{"n_layer": 9, "d_model": 512, "n_head": 16, "n_kv_head": 8, "head_dim": 32, "d_mlp": 1024, "vocab_size": 9151, "activation": "swiglu", "norm": "layernorm", "norm_place": "pre", "norm_eps": 1e-06, "positions": "rope", "rope_base": 10000.0, "rope_fraction": 1.0, "qk_norm": false, "attn_scale": 0.177, "bias": "none", "tie_embeddings": false, "parallel_block": false, "init": "uniform", "init_std_qkv": 0.023, "init_std_o": 0.0, "init_std_up": 0.023, "init_std_down": 0.0, "optimizer": "soap_variant", "lr": 0.00311, "beta1": 0.95, "beta2": 0.95, "weight_decay": 0.18, "lr_head": 0.00606, "grad_clip": 1.0, "warmup_steps": 200, "schedule": "wsd", "decay_fraction": 0.56, "decay_shape": "linear", "final_lr_fraction": 0.0, "batch_tokens": [131072, 262144, 393216], "seq_len": 1024, "doc_mask": true, "train_tokens": 1020000000, "steps": 4294, "dataset": "wikipedia_en"}
Each number is 500 + 40 x the weight over its row's rms, rounded and kept within 0 to 999. Layers, rows and columns count from 0. Numbers have three digits each. The size before them is the row's rms in percent of the matrix's.

# layer 6 MLP down (transposed), 1024x512, rms 0.0737, rows 5-41, columns 0-127
073:524537513459486484506497485504526514510545502482459520431471540407481510457497523488522479509556538468455453514432524480455491449458546477516467475574476475524524483513460497523432525563503529473520498575503505561439470464581545453537493588457436448528421573497496446475555514514475550502529485483524486462569535480504528575495527499515506512504537442439561511485535488487506466525477
104:490534551491466510478573433485553523449519532498495576538541482495538442579481523493574457494570497471521588562507548470460527442483522495532486463539487491482538515463449484568427462503452494548489501494486434562438465518456486501449453479540541459422489475529461477496417443452521454553510495529493464492504665535473483456470525422504454483462488555571443498507541500524484439561552
109:525519502571536476485513449505541510531442504501495477514500483539449557500530547466487499422463490497526506468472573458544469473492513529491540528497490530484515473493510515538521523531533423451492493507455482522515479568472427443462502515494457465549511509475549512477480541491483551539446580589578529500493440540518566486566527472425536489489549558470535481588533549550467533540493
075:487507511499484448380461474444544491569407545500488507431490459543540519491472524472449544497497451402488527447431467576437511498536458516493482566462565525484485461460509508469534473451481506604481464537501559485458498483482511543495532591452503518546544431466514506483512473519552436539464474546458518512483450469529450475544446525450493452520467501532518526433482525528518565465562
110:535563484448461509512375495391451566485449508554477483520457424550504479476465494481544557432585456520466494489481471486459521444523492510522556518525460458483518472495488452483512469412497525484495521472519441496468494553570465497551540497439468461411557558509535512528506509506464534469446476407458478512489566568519509537452501538442516499490547437475472540512467465489408552481440
108:537570543520534516472458427428604539571510520448474472520548516515520507579480459601460525424448501490433585507464539490504446521426493455466503470439497423535533484538475479479490537498520468491557553519478436537521489549517560529465516510488600435493506493560492559468471520542498531449470591550527480554479503492466440483487456562452495486538511486505519530530539469467508499493495
105:558392490466480513454491513480536461464536472427524502512561583465491471538484449503474516511532448496574399515515440533559504519499560513590511472513560454449573465489534476476528472521534543500485556458459472487512490509499458519522468613502455501477503546515492563568491506501469400542593459493410494504534468529453531447514541536485499490431486469550487477479573407510535519567423
109:494562513464499470504539503508430478543473540507546523475495491447580443461462532476565536418514470439499489539485489493549462472507479437552547510431459530442478457417486502502517469457514468468523586380616534486445504462513510551509466482514452496514530476495477526461544506503468491455519440519483597536467399484493491426436588504527503459473484458527568522423502525463516477493483
106:472534561523543494557531506497490477476559453457483518426535503487490515529493482468439471494527440469506586526534457402442486504501518470511535465490494575531559509421505587458466573523512528445531476629495470488561552453544516453506540537496512488532519515467562511434469475445514515527471478470537498514477529501467481503444458475413421496472501442460454488495546530555534456577454
100:565457464460499511571481524483485565518527481535459545530533449476525530472412463486515517505459427455470482536413495451517509533503507470501536471543435478489391484447507489540488504509522500507509464517470490520496548448489430437514554562481506473491529499521506463503474508474551481423517562472543467484573504539447471489583461508525521442522517526504519462467511543504444542466476
109:515523466451542531445536436505541603513522528540481420511521526444582513444421503489488469501429461522451465503440518515475537462510585397492496527514521449491496528570497513470462509518533493491496493588497546488512500529474543521533521553469537545459503414572436515461461467493501562496581514497446427509505507441526489493512505605502511515552506489451493416454515480503503530408506
101:451573513448532477540485498479506499559499449530469514556585560487430465544501438497480459523559507519511474475416540487455517490529458453485493508525445424534584504524502489446465463559449449449565507463523515462462529520508537540540442532456470428447508518561459484542521574523515469475472546551462522485517458561461511574462487446453461520533532521467471569492565530537529525546495
106:484579441445444493507479428537528503475530460470503458500494647505528522497469554459511489506465477391453575526455443438488472448503434487503546525440441479470514454480532524447478478496471506541508527512472528511495509530525552494491491510548532495480456444397487397502425506487506531504458474524493507511556548509547400483495562461546529490466445502499469531558462425563450407479441
094:446436438502503506495576513469475462491489473510489597513515515460466535531577518424448494505518454589481488441484518482496508528522439509456492506535590497438504466553588478455525507558418412479504450431491486564514524492512438487449486509525539517488529512561482548515492477512479508492424524550401482523537474513521485520507475488425448438513509512498475506551555510456511400506532
108:522510529518477570509507477513576502378429490424554533454558478486494481485515447520460494434524444498522535491471438506387414455466464467489523449530484526441466459507494565421552492520535484464533484525515489490579498490429473536478426540484470464508531506482477502534458437532452500527539491476491445468521557442498462571583551513460435515504421483545477562484509397521571494497521
104:539472516463573499515467460493467460528514469495504458508504476492508507458409524511508557542523483490485452539574521533497538543515486539477548562478503419492553526466442476519482465559556432536441503510511499537516478466540505425474461507435545480541524436622455600501523522475513540568536517506512552524412502552407526512500510485474499531522465504520473450523545514488452437482472
097:491521498415479490474506504436532531511559526488504539512513472519452559454549608509460497418491562544481522458498450552475489567440437491461424470501457544555497609482476488490527481466483502459569470477501468504516473461473629440512479497547465474537547562496451405466498408488519436521521556473436608551509524481570454489515509505510475437502504486541534589507514500495520528517485
099:581521526449571503514495493487469473544488566523545511554475498512433552483495451547516491490504405526426496501565489506413468526431457457559514528451467479546558533448421397524510534561488519557551423519497520516533543486467476510459426573425554526508534442458464553494450558502519566474512571543480507494479511471484536571465520492497503462479534491500450542482474517519564499392454
086:438525480416560527425524463563469430560441484468509440469431504525468562431526542457443441536536497524478523541535450490539439541413463506517447480477498519495516483517459417492537519401539527600561478508535507486497496535440479557469481454496452552495517386489484478478513495452491497418500475453551531534497488476421471483462516519505418512539468506454518542491494462476505597537446
113:420548492457486502541506501419533471517468509506496472484539572480532552510490526531452444598499430511517522496512468555540514530465489562545581535516457469557522455561478544491485433551520541446440552452465463467505467493436510497499611525570448477519547577462466503517506486555493443471423494514468532498461504464553565554606581495524525514551502430455507439524469524476504516508536
113:506535525525539565551543500514546475493539524517463530503504414519560441550483487444486489526476533472488491447512442481493474542537495494500491546530489516485490497541527488542496478478500491565535468533518486421462505526519492486574517495451510496533411551557471559518506455487420480532475464489528458556504541457486517527513524556529508416491480479427465503475506514496519508558447
105:419585409483573477486473502509477536415521557492508501562438499565433587584483475445475481483587467414536471458484544467468510548453574482524563472495499542510486559493475401484539486492479453523505461450491475552521487504464532491473524496465429528541548475492564464462503465415523525434509589530551513446524468484502490476472559502444536565585532550496545507476508504465543449519527
106:455514552513467477510551445516513453504446475510501522493538541588517536509503478528526512523479449500543635512530539504484524488525439423477442579483512492471488526483452498537454461480526525443504379483481488492420577509501523569459524526506527534547534451443496475522406489482456424576464395532497530491510509485464478406541567557490556455438437531600522506541509490502475470473431
101:517497450485495461503481534539535492471519471520558539495505507454486590464453465558508513474383549428477482513453462482471460477481517535550502462434495552576469455470507504574512572440543443526542536464513487443626486466546469453537525546509503506486554481525467482423463556529445523452525483493430453469477559418461503526486516472499499495480546532497497485509537475440465377459490
096:520539468509455490531503539506560456496493511542484514619506512541534573540503502510482536532477538478599508486457571553464549483591441482560440531500513492477425537531507550516594461519508555518471491518469530472522568555542493471475487490476534502494498541525546516536482562532476512455470572478502495508507516505538484494540481561482499509521481505470530512448565536509499456555540
107:543505497421540463516524490439474532503531515461498530521456549520523535531545499530448423473493522448481485531467504503541504479517508512454513506509530558555604499447411481438547506489564454552460470525454424472492505485462492501494550520484470469481521504475525577524544591520508526498453493508443517532516465481486540491521600479475503486530488475475475539448446436533479496552477
095:561480453567603486541420497437477484437482455580451542498527553512475461509505505475547494479517515496552430536475537426495537493495544528485498566531556398477468540488494500609477498546462518497521526508496520523537471591491538458502520461456510452537473477456444486519513503501503517492548521528475562454457510588573513538480514515532522433431503456472479464488438434469553473537514
060:431505539552483563420456475513451541491517505495525452489546493515445540469462425473493452498509456540487438530501468501488529516462482436434521534500573524542524562484513560523483534402475498476455469470534486508472487478431564472508536519423530487473523496469493418496517504482490499523463516506476524514555522485467473535501499518435508481434492496531456569478482524450488442479489
109:534487491539584504501542494541528492524529453581520458522501495500487446420442519479443436516459457423502440459564512466511521505489558507490461536435450480475448456517458506517509540504476528497492461441521525504523500541476518536460416467504563517493562497528469482507489511444517459484503513496532437463528537580516467477452497582402453476500522541536525556560455468456430516501510
105:493447486448558463573429473565497495498509458508473474433474504516500437465498513467482516443484529474568431445535555472530448471493500455457482509483516531526511484518542515455511480517417528425524484530493489478468425456471465480580487485501534435451487487460521522510508496582516534492524502591423513542457488514531586487522487411455573492528475494501528458422547592552527491477548
089:456469502507428524482508424480437502544475504483441563499530518523515431531534443494512489512541482561529491479458484456502452519529470548414481543584518563466561453522506511463570511482417488404485462424497433485433506496481508529477534515550542464435531434448472494500419472540504516562430515481529487521482469465460513449472526410497498484580524464485513553567454474441496508536462
108:546534578543423503457522583522540489481532505492501487399504455453505539499515497506455483524374517492525496459457442518541447538483493539404471471449467520517561440494543537495584487456494471512458444497530487479558471579558511529452565489455492490543512555524500460450470531517527510500510484501531491476539534483454475479506413528481532523568503522504511488488520440516501469457423
110:437492525506492487507546614486580574529514372514556539428507525571479478529511620476554498522489488492489489432498508505484546458522544491459540513514501512491525492486465445489462507450453505568519428513541543544604545431480435434468484453524506488480503544457516513550519514529511506524538496533515444543541467556455510574478543512516512534507473485473485492501568479485463582495535
114:523451567431529449574489512528460498431524446548531488486502456556496494404474471498514538462494496541463526424520498521502573462530442519500529510551494511497514450511472464491523504435521446480510480459497494499522440491484465542511540483502462514507548423486522518521536498485432450414446561510528531484463506515480490566530437532453450459488502464474543519521506531537467499507490
101:487509454528525472550493530534422569502480418522510505570534452455540509521435536531511590435504562503479472519550544476511455452451440523476528471400443524501451468506471494465514549505467483556536477531425505579501463554529505497476480503468522524484453469482496584554505530523461544540563509469504505590536468518520562436501483473514426525445452572488561495507492501500520494557488
110:549472516497493451526523496531489519494501461501480406533559503518515457511500471530532470473478457505526507492418502532471452505431510503481470553516477518517454526539439463549496597561454487493563507481521407456461513485590526463483542516433511486446515463481490436542458505473474497491496536494481459561519531569483499550474408471499525518565460497554452479512421531505487532466453
067:549415410524559461484610544564561545522541508460502568541494485522533526554513474535522492492444578490466544463482423555492451518449507549547604522487496526500518555510472478502508414491515485499507504471492475514531565487476521591472502487427526544481466480463457457430445544537463488449484516514508505530443521499471547563428453460487527492582564548500428525563506506507523494531467
# layer 6 MLP gate, 1024x512, rms 0.0711, rows 6-41, columns 0-127
104:565580514473495534476505457464467464461487588503565446513512525595465547448463494527556516536453484562519581460508494482525491491515478535527506576538490429560441494557496487487482472524460418474461502484521441536539503494466487467509545392443546522510478449540476521528509539548488515472556486436434501501485559539494527508529425473528494410466474467517463518476517470550515496553557
121:474490531526528463499526483571488463465521503466491479510496468510523501475521531510516457542473426515487502427552480476564525555509451459472499485546582476499479468546515401523459517480532447454495509456532529501455436396478513458521495478570525554535581514419462480516456510547598507488477467415468406490565527451456463469522518552487468480514560569480487415437494535521518548440500
080:504413470435442531492531465458472448539526484418424528555441533584480475481504551529406461516506462543469490464516540506476500549503472432557486476489551466466480549461481524490481521481456534574428469470491470428492493439424472446506505577465492486456545481599483521455505506519522476490433446509451542457501505542551460445454513502466475482447477560532548459408490555550535504462472
112:497483502476464553554589426498419477511493477485426510455444473549464553532518433502493487519435486554615490500495597543436568485469497461555486405445583540518497514549488540483440471470466505466456553539451520535471531424494615500533561491478510536518407510503446483501478469479395531487495525545467487449500460442442481529465485507489530505462438562494473498512446532533542492506478
106:442480533458523470484527430523475482491485512581497578521396497553513543446514451528456490545530429501530548514461523462571474487391439515456455566564488526576437536497495469528462419601549423460494498443496467515551486482591508587422516510470488513475455511430456544484479454499472510537545396476460522564496511529527583513474504577543511545424471530450461493472499527474546489509510
105:517530423560537430511477464484477469558400490475488520496515505477529422455548501551472527539486443416538487550571567444453503489457479523445560526508448493525397530504472519524478476477535501505456536437476548528466522460482468520510445448540519480562578498515442482397543548485516493449506512464508514560462395448581465457484497509478515487547532520495524451503477532505533456478492
103:548468520506505570439501501531501493565484544471443556484471531545509534482569508549474466535509537541519564450518529522543501523555461473454506529539515523404455459485551564522499532506521424481530527477436526475516485496528580509487575492540487516490525529515570522502513549449508419471445512504514441491491484533439532431543468512560517492539507507496473550527502546504547475495501
109:504547465497485537486524426515540497454539552486528529501515545482469434498530550500466437465441497502514511548542533535485529444579450511518407558494469497477499508508516495462481447507563508508509463423470579480445548429476532488548481520435455470462506538482431467558520475481486438521508536494543553506533525485500491530491588522506436556511479517541554493553467540495538467482475
095:429399499486436524488443452500491450486463530516478510490513455535536496498563537514504517473482508523570436524472479446488451575425465484509453519538491497539528523509512501570550499536574461463413514491519562567451531497486457468472592482483489535523537460468543479530499446496516467517488401463483541431532514510548521466490599515479431564513440475530498576514472534450471510487453
112:477516480482540510502573514472429538534520535467532510473447501494616481524452482492465559480423512523527520480465491480545470506507577481562459416503459549488476454546539509489519528460550468510463526538454448449513532489470414478497585602449487484468484570464534548469486473522567514463499522511521506508557535449546618534447482494509453514456461515482512518561500450505536518478520
101:492515530499418518459500534458557475518495510529533522585477526410516506528577526523444473455464520535524504524565484530536416508483463506541457423536482548476495520432520524498504515484482521495549541437497491543514455539512555500481472540536502460540557593512448514474497473477546524511493505451556517541517551495516488524533529523483542573594566472456464451517444491541461487544535
095:494494503505476496567427489441487514510486500579508509495543490481516463508481521480447534515488432499482448497479479432472450561502496548485452436577418466514544484492464502501433454512526473476501476442429499440549483454510557524499472449569558485483457481464437456553439471513491475521450531510524501491571426512483512433529506528532527395458416495520538500518442439426447487475527
114:440437514462430489487492473440513523578441502453490509421542471547514509511497498444481460480517516504487453469469486509491499465529520507433559541473463560481486471481535480424518526510462482524485437413517456513470485443478548537469448488511448493437508523530485535500505504443510464519479504559422462468487501509523542544512445467423493457477503552550478468522512552474489569506533
100:545474553482500562485519467519574515455470481506485489510612552451560544479499498473490486483447501506563577411561487511517494505521491446485442489493499503406505482519497450518513511505560531466561505542463481496527474523451509535540475421458452497464534452436463521494445507499439492464486540512424471509560471550495493497526509539475514550554482524536488442471508517428507529562515
108:471496566474502487522467472462551447542508506498584499490501456496465485477517428542538489479534528563479492558515517575558527409541486468559495459489485508571449550545498550527433463441547514470514445498515459515560567547460415500390509462543430527452459447460483481455469487526518482505479530483508440487545488458540486467566506551513523447487421546476543460503515447541438485550506
098:489530449476503482551522435498548465476548569403523567480497513496521508484492549511461514450463457498504546452487523543511507584508425526512574445454488528490491534532458537505462491552478530510471511518472577520443402472508501486503420460478542426565546488458536548533464495480495474501527495451488430536483509449455458535573474495565601469517573454483498429398504509468482519460526
102:498543443567571508456533443473470535515443527478501531538459447511497461554485520451434558532524490505504460483525463437426474487504530477558533461484561525556559511452479521472524521494483552515482540483528551514507543543465502441478491494515501574513544472549509406496553449458531537489448524510543507525537487534426474519523428490520529451447454451549527532583517506529480486549496
069:528483489468437530533521548485582566461516520487565507521529492466476502512495558428559535475524484484540478500538543492522474504500524459453461464541565494442494430487503493558532489496473528467556531503491532520464477519540470436474521498499493471367520482451488526459489544419506528526488531537554519452530507529507491462465514449526476498541505518547455458528512481487452541516621
106:524496555483482489528557511527499490527495483477436461519507416495490495590519460485549596497524502502510515543461513463504553550449441472552502463456545503461569495493531442519516574484535537473450462490455454513507440522460542437510464488555551522523517561423484476383487532489557571466413548505442462560537576577497475534433472476469451535513519484501484461471513538501465506617462
110:556487525492516539416451478563558486490480516556504437510517507415496454495461531506503526448518498521592539456558576497469417532546439550444466501444502552508540577518443468500542461520552487480509573496439537395489455441515529444480435452515482479534477523485480554439498489572489544488501501516478505450519476536522489470564534486471527610512513507503526470539446493468512515544545
103:507477521558462486517561468504498489526524496538438529561497454467453576501554539510458521451586471475491459608500517434545531479516477460593461496489472523523513462496501488480475537504512451501523477475527500528490533477499535438533453541509539483622476540530504552517463439462491450561498473499581555460609471526461462513534512462518458472536552475450474522478493559533514483518503
110:433439528484519539528463457490563518521508526416470497425511493509504511466529494495555470456494459548506513484490451503450530478457500435476499554536580530457480459536557502531536480499509491497533565477492430490455464398517529486491448537533507500493423465437548461529493498517556492405517518500445462496492435489493535522461484457506543518529501447539445479496540519450440534471511
104:513523507493589509503509513558500461490538501486470453444465525550594525430551433559549471522448513446492501420537457435523547541485479553521498509595470533490488488539482493439475406468483414526500498476504485561542502553540509513576524454528545479557463518419540492478463541512546515493503539468467494550517521528535512455514469475531435478502519514565502487548502491420466491505504
093:539482433497492533536440480481529505425563513553556486561552495466515461474478525597514475467553516513548514475474501447484476477487461507459432446522542592488445479451477522510460474530424495467514460526526510494493472478470548548480570542574513506483526490474511477466509532562495507424513523526496492553543475503483509493495493467501526547498545533489470455458493543448400521466458
102:457532493459449548446477445504457537600500467581538428477517523564498530491447515573461493586529516570467452450542459511526553510500444420529431470534533531472475522451555531484466494451527506481546546497557472534546508540494576557506508469465449510484527422545507518502489417452434552544458592522493495454505505497497536521463497512495472448473464434490534485464521428480495512534516
099:486453443497500490472518485488501451518485511500558475512481474498556531502555434523526432482477450525557433519498537500585569520472482521538509489537459536501521448509464535481527457487572519470559543553451444516524454513429480516528513455492489491515477457492476501553495520513555402542542400562556510537518502488511535492447525445489478479482541446419468481475575459527511547517493
063:531494496574507563514466492446503486441471528473481460517555452498446435482506501523484445485459489512545499555473465544486492483454544431532531549588481462482520511509511512494456481537530552584514467466511522460505522503415437456463485475604496431524464393505539546520482481496435502552546476559547528513497458509452484476606482517511538567536541466406510509497509516480542526517534
107:513439515449513544485542466488525507473475466500524537521466530436547530479418478547507509459518472439521513495512524552474514516524478502461506601464516493532408427522499476543446554471456544501374495455449508466497518471452512574526540486516491494479507437504503456514432537458549539510458449475485476535428523514534564516508453536455459463511513546493553519530454533553556457454484
107:511470515438474479499594501479562509513399525503489521454511459529519489417503450511498477493550476464470511498496521509540496503499483519450516505517515521499481519493476451556452503463475475451386557493437557457507439523528472564526489509556498542525455475498490519458473555506520554463427553443503486457498477570555547491486491482465566487475531435488535526512545500449447496472490
112:474380445457475508523471428483473518465490512442513465530549473489405437487457450448471498455488486378498495434509507478509485458472446535496525496506462514455478519456571417469571490490558544481538555580508531502466548488544504520465495513402438527466539488530404520473554519468578552480497479598527535495485481481484462481509477495546558463500498478565474472489515467546486552546483
107:429485528520505483578474479446488489436446470485578500424461560509502520490486538488488425557517485498449463505518572498498519553534499596488544456431492501504501525490495444459438544622508450501527477544495536492488475519525551486509528534486455455476562467522580483445549483472488517537495500534422525497481498530503514485541523470459437489574519529479510501446565512529523504538533
106:481410470528478542493537522477502536494546484511464555481509510549497467452497461499563507518513481539488537486491522528500526438527471482439505489601559584507521532519521460456482498483502463503531468437492473493526481549536540518536508436480519515459564518532490485483460518398413485504503531530478496582551605546551551529478531531434507446459548552513434485559532511447487509444545
109:447431492449515527493480497574546451538461478531476528548435525433493627539535471501514556481513518507502551500531444498487454565505415451459476531528498572528437527533485505483495523448482503438467498476515509514508531493537462503507543539480573508541553435429483585458464524590559426487520499466492461509532531538621520524475450539493470502556491534508449484534483460477556475510514
099:460464510446495471577478572510507486473455523466494511430495414525493516516522474525441517480532476533554519478514461556535519466483487488510433507510463498536502499509482526490516445430502514450490469457496524533546442505465463470515528536506459536467421496455488558473488535480456569493502502465476542484488540512559463515486520504573551571478517471453532573532505523514493508523463
108:491489559470547497492511451517494539458463494490462515486537473461506509498470501527476485508560475601439519551510484496562437510467424474540535487581467500540472511531460530494513468493458492490491442483501514513520545580480490460518503496432468453415540528501424480516528532517566518467487577493495557453507524540428447445502560463485550644458516543486475544469467480543444465509427
070:488475545484469501424532586430504445531471511481573525496482503509445572489519555546521537453499507511477512432467451504456558550463496501456489504551462457513515453479506595463517557519507447486547477471540477451509429559509484488446515479479516456503503433473515463558442504551448500460401437500463551504464546468479497515519485436515494494475497466502478533544551532531456509494561
# layer 6 MLP up, 1024x512, rms 0.0779, rows 6-41, columns 0-127
104:452544539492497494519463395448451466504498569512518509535460532445491500513499477513563463486527475505520471479471484455561517461490502467501484425500474454543472479481475466512475523502515476487470489437482509480527509517446467520490520449474544450510489464580516407551499453538517458504500456392513570527483510449416491468481498567444488507496497450509498559497521523498523511578493
120:512496485456515573399533437468544532528465500475498524523529475411543583426540525452465449450451492561496500545555516466516459465481554492467515560498517496474493516547516480486515431594461452502453528558514448510442487527454486474514574448511484531505528514512418525497500516504497487550517525549518510469542481481485544510489512490480462537559537485486427462531616451501472513546546
077:502467451548561539437484461531513516532467530549470576479508478502449530484475523544475561426501536545554563493498498507471526487504444454510488517539429540506495490542461554460443527503590580552488523491468544542489479500551479453522495517502507540479480515596529546466475524505496549531491516505417596458502518536540403549501477478534448423518508518550555501451466525511578527480467
111:429476443550465554465477502475538483509497475517477574517478499539472561443490519538509462514498515548515593521490517498456429440455533530395421485487488520563476509566518496527599537510473491465516476573538539516485505439506543536480493549486449507452449562500502472507497433492458439498433469489444502426469499553502507520502500566552522590424527552455513480416422520470503525447474
106:508555495441480512431487519396570443492519528502528494520502505572590485488406447545539596526577501472430464536526486478523559527520572506449499478538478506464587515387465455494523487433535546524502517561548480544518559585465511560574471465507516436489434499478526451516481476478499524480442530504517473466457541453495496453476445524519446493529541441498565533479525559487458469519465
098:472465513496486464505558524413545524428580512468487563494556446565517555456510476521499465467541470484449474507504575590559414524477472497519513491479489479544541469501430504474505546575517592460504471565527487464479496517495526482476458486516489519541565464441509506477544482579524587419576533435505487477508487504479472462478489553528508510531503470580447488490468517523491551543565
111:548533469510504574451473517539456535543465448550510515546559476421565521461515489574491547469513516509420490532488500544587484522507539570556551611460460506482489505481489508550477441493547512431422522485525513486484546553546455500502461498488486463525492500465509537508555521475476460549512453520482548522481505472488480477437563507494566472499480443469486487427510541493463485486554
107:481494466509423598493482507583485452522561536496531454518528508493386570469477497547542471472555572473505512477475503393524468519468507482553515480489558584527495570492505423482480424493545482439535477459442503442535511543529478461449415532553509458536461544512476557473495494566430467510508567474525507501468471473461528518502509531483450416497468464495541527464507446484504542517525
100:433493408507478415527492498516502508489470541463421470468458511470493520561496442446443479478429592399452498521439507588480548507450496451447496510450558494505489519539506479462554445532451462509440496541513471429471529489525520451484531469491464496509470453464443431544495515521460419590467498467453481464459446490462538494499458531508403459572437502523594451471572491521480505545436
109:510489516475498548540508428580491502460446480543525477444418494475535497430466501546457528510444476517500541462457531486578515478531532419487515476378463478574465453509536450477540642539558488501473515566485452461509539529464492489508523541508458480510534512593517571471522506454481511458469492447501529523486469525551551496521447519489445463479494519438562520518458477608527530517460
106:503548489496546438462576519506540455511572484538444489494456548501521522523512503507515494505512470499471531494483515479447499492468465532475519510585498521492468469487490539469517480512480482494453457439532512546517516488544541528526483524503502431510484491545449518481480561510458513489493534475558459538502498511509514548517539491507502515497455494448459506531501454556499543501463
099:449521533468517510515448512419493422517558478500525497426564521450459494535447572507393506524484512509502435528486527490425509542546462587538508487534487535487468472485508454496478499458552444498526537442453529506505458491512464539539454547518490525493536487470428509558464522535539512510492597466484501470479455526512540488509436533423500410467465502505556503523486534425486537458457
106:513509435526433491457493477484508551466504545460461484464444456449487516441471496522498457490469484440468488475569401558535520472459484488455508462425455446498478480501520546520511485505509539495477547494486511472565490567450536443492513513527546499543514528451448435522475507501569467483524431497555512498518539472492478456457494498521486530485443523507468524487448460597501424496442
105:480498532437452537514518508512502494483445479513478399438514587539591532467488477393573458470506511470432536511492552523467478528472486531497480619467456591490539504475489509464520480514525489514508544551452477441480485517505473561471543451505474506459550514508527499489423492498478543437574520485420486499550558537527437471517482513450545494468534551531531476509411528430534521465519
101:478464466554508494513537519517510523411502505483580512511510483454512504533494558500462538545462515427531511483546536490479476541489509484505449523434476424470523499535506468523560530522533467516486576540539497438507508546428513580512483467475548468622515598551394493464528452530488494450576503422511510476508510447476532498459568473510456530572561443467511526483504510497417509466535
096:513468533463506558574438491498550454529535497480504556534490524495512503477476504398470546499400474496436529523529601524526478524466515419440471450471499566471429440528556499452509483580477545490550504478477492514560531454565482467471508531525490485558590550450555472493485424568546525458534546440539587571502512506534471566462447467501511479474518514522559494499462570511513554467485
105:520491570532557482497521569557514486521463543555479513557512542469518504530495526491542481517519474577480523522501540533466587479540510544535527479466483468486424536458483415482440573528513561490516585456547520545528615471566534496450450574490595513488534520583502499537573481515522493550464493594401508471528544472456468409497531497553553532497526560482545509485534465538485461448417
091:520474483558458499520480487481503466477472500480578444537489470487515470501504549495526521412433494465534490501503510509550500541500625400553484454575494495501490460483487504496478477509434543560533520483463480445534482517480481460504507508517471487439572527501484510474486543453534443524540499579449518432495542506562504487481504502466523463442478532539436526515496443511479445488575
107:515544507461561528464515533449515505474513482542506533541466423458545496452504557559494516484520518550479491492517448544542466482491536521485556468566435355512463504508449531575422440526493548540533520439475433559455563472533475534478511535490503416513559475554462518534489503469486496492453498497438539466450417455541555540511477574439511517521416480506497540530478432442498470536492
109:536509411432547436568524418492524378496503459559476444442518443486538520494503524529524553472598542407435521505461486462567501493476431516426534501487501539519481491568498458514517473556474476475522522569426517400491422500511437506565505496555555463481551518557487481482499491524436614453483470541477497569493546578458533460477521554493498489571529515530501518529428503508494470566519
101:472562503498458505442430496488484578558480492467526474502462494532521488496473522620481437469491520430517537426428565557481543497441561528506470530586456465464520546551419517457566469441403458557552510447508507539603515530440546504549525439514470428466440475498512539500545507480508497477503468509457521497511486442474511530533548580451553444490379545525532430539488493489483483512514
109:474547479473487495557480489543467478548499556418523456536522510584489576498545483540547524475462456478495570466493437492513546506451497522428500509481463554552517580503327485564556572485515530509437486528476562506499506441513489533521494514415571489434471472551496471503597528426441500525541400491495613519513502495527494455496518539485463440499544456482500519485488527459506521470446
113:548479511529498491504484543472602517518508489546507511495516609553497555522460486510542484524510517511503543413435539432472531483469427492458530536477520481527444460444453528521501502497548427482606476481500493468492558515470492537505486540577501491498509482490534401499538485541498552524580507519441488504434567573513543519478407542505521478456495415495538464532516537508464460492452
095:449428536535483465487473514519483463534448436542473498450497506412529538542487523510506492439431471456483507495549444545494535516446494444581526429460418446467431523556446469525507460523503461456436486485484393426560468569501449492475417460477453416439379479505482504492488457483474482515464495454510466491450482532471428499530452449528559548532444464438485503530521504500515475517498
099:438476454504522506538399464462541559532451540527512498420509490490551511559470523492461450466493502533488492414510489499559487506515543452501453545581499610498476504547578502478513512428553458479494569493513528486502437508520553455550588475542504426591494484500468551553439499572509552506521484536581535454532504449504445459483488534566470450459468448426465464489474489553527536452562
099:498506527571552506496483509485497452473468515500497529493460489553483469472564492552495556475544542569506443557434581486535509457505538469517508529563558510551581554515481517523545571577428474473495510504422520552467462537528534556474546442498538534499477536582509533515517449535482469539523496500491483501543425568535500567475509492395490482501424518532554583481502421453498517567488
070:555490464464518458514532548508570474501524541485453565514511532542575507527510504562542483524487403538505459508531513529477495484532458518506402452523556538503490533555508493570554513515482481512478487521553463476481473501584476514496522425497513538451500542545577505520455490534509574582519460520573533488443482455500524460514477458546535516428513531571544557437519445539504508509530
108:528429474529444532431508493529481520515501441578487477449504537492570518433481508502525454519458409496461490507519515533590518556538439456504520490413487489499442526548490413496562521558500495532451484492478497570556435458477452492450486489459473480506436449524453584455488528474471556537519495479501384577553537529477461440508554469461540474429545501512560505359521446507458469502480
105:519432473505504513457520474561491555517498555471457491523520451464506447523459520500468450462462552520484550471528518497500482482512552495489439550495508492506482494434467504500569575432516587505467465539552509518536519453464477470497486488516477533481516516485514588487559544422480537506546475429482471483520472524425493466514524477532494408543522505460545487574476527452425485522503
116:565483529519487523535488505426484529510466533593519475525536468472468572459478555517479521504461524496441508493494474537549478528470490491537486444422455433537552407507534519540554493467537477519456523509513512542533527414552497526519503571402419419525515558568463430485495480460527479434533441495567500549517520542510499503507546512500513463457495472468492470493449448547515518507444
110:504541440493531494601529538529517477463496519501506464500525517463458471476480470515413591541452476521515463449465567590496531491494505501482479498506505485465518512527533445574463567522446509480542470467457513508550442408464502429564486508507513479484519475488512511491497569453406542490473452536460566470462494496470479516505490561473448499481526450442532503389522443444553481521554
112:502572514461501445538441468469538537517466461499497489506492486566541505467450595495544496493492427541517533465468519504431440505446540473465481498517532530512471480424452471491432406468453542518480503537546505454492476509482446556542525455455531506491447577444473531499505541471454526498473478518536497480493520561507450416490523553557535508384464495476465487515479494537479482520436
104:471408469484516509517490475531502472545462481515534483463521554506488509549537476447472479511491469550481502534458500558428497476444466440464533508532532474511502405566479488542466504503448518544503452497478525457509540478512494573441522503617542449528465450494540511434428455544427483424485507500513438434541568469475498562510450487440434497451424513496497530498447479495464508465525
098:492542497540473507437505499478471502562513526493558509474580530448598486482524538464469509428544494492552477461483436545543488543519489482519532516516513510540562517456548532596515577509516491586436408528531476471403520540476560533532550506520472478492502519503469579564463445557450445552494549558450582440463518516427514459458510466470524528532465574506523547521446449546548505526514
111:566508510478437546545541512494551523506483522452396495533523469474455478503413580474480568453504511490513441461516473504566511551507544475515511493461492453551559512559472505510497505428556530482411434498487438534545500482459508421512461521468553513532482533426484509553420499401505542513489484478542445583479437487536588439475489528532456554469481527522517434502513504543543489507403
074:474563479510482542444536440484460493457564551461508512433545554520512492537513501477461446521430472494504473521547563476436557513489525556448439432508449522490454502510545495495451537480506533501427461532441562478499453469501473558480524558532446433418482553597456550535551477491538469571562530504438527503487516494486565509464567460507470475488508555482470446423514541517545511450506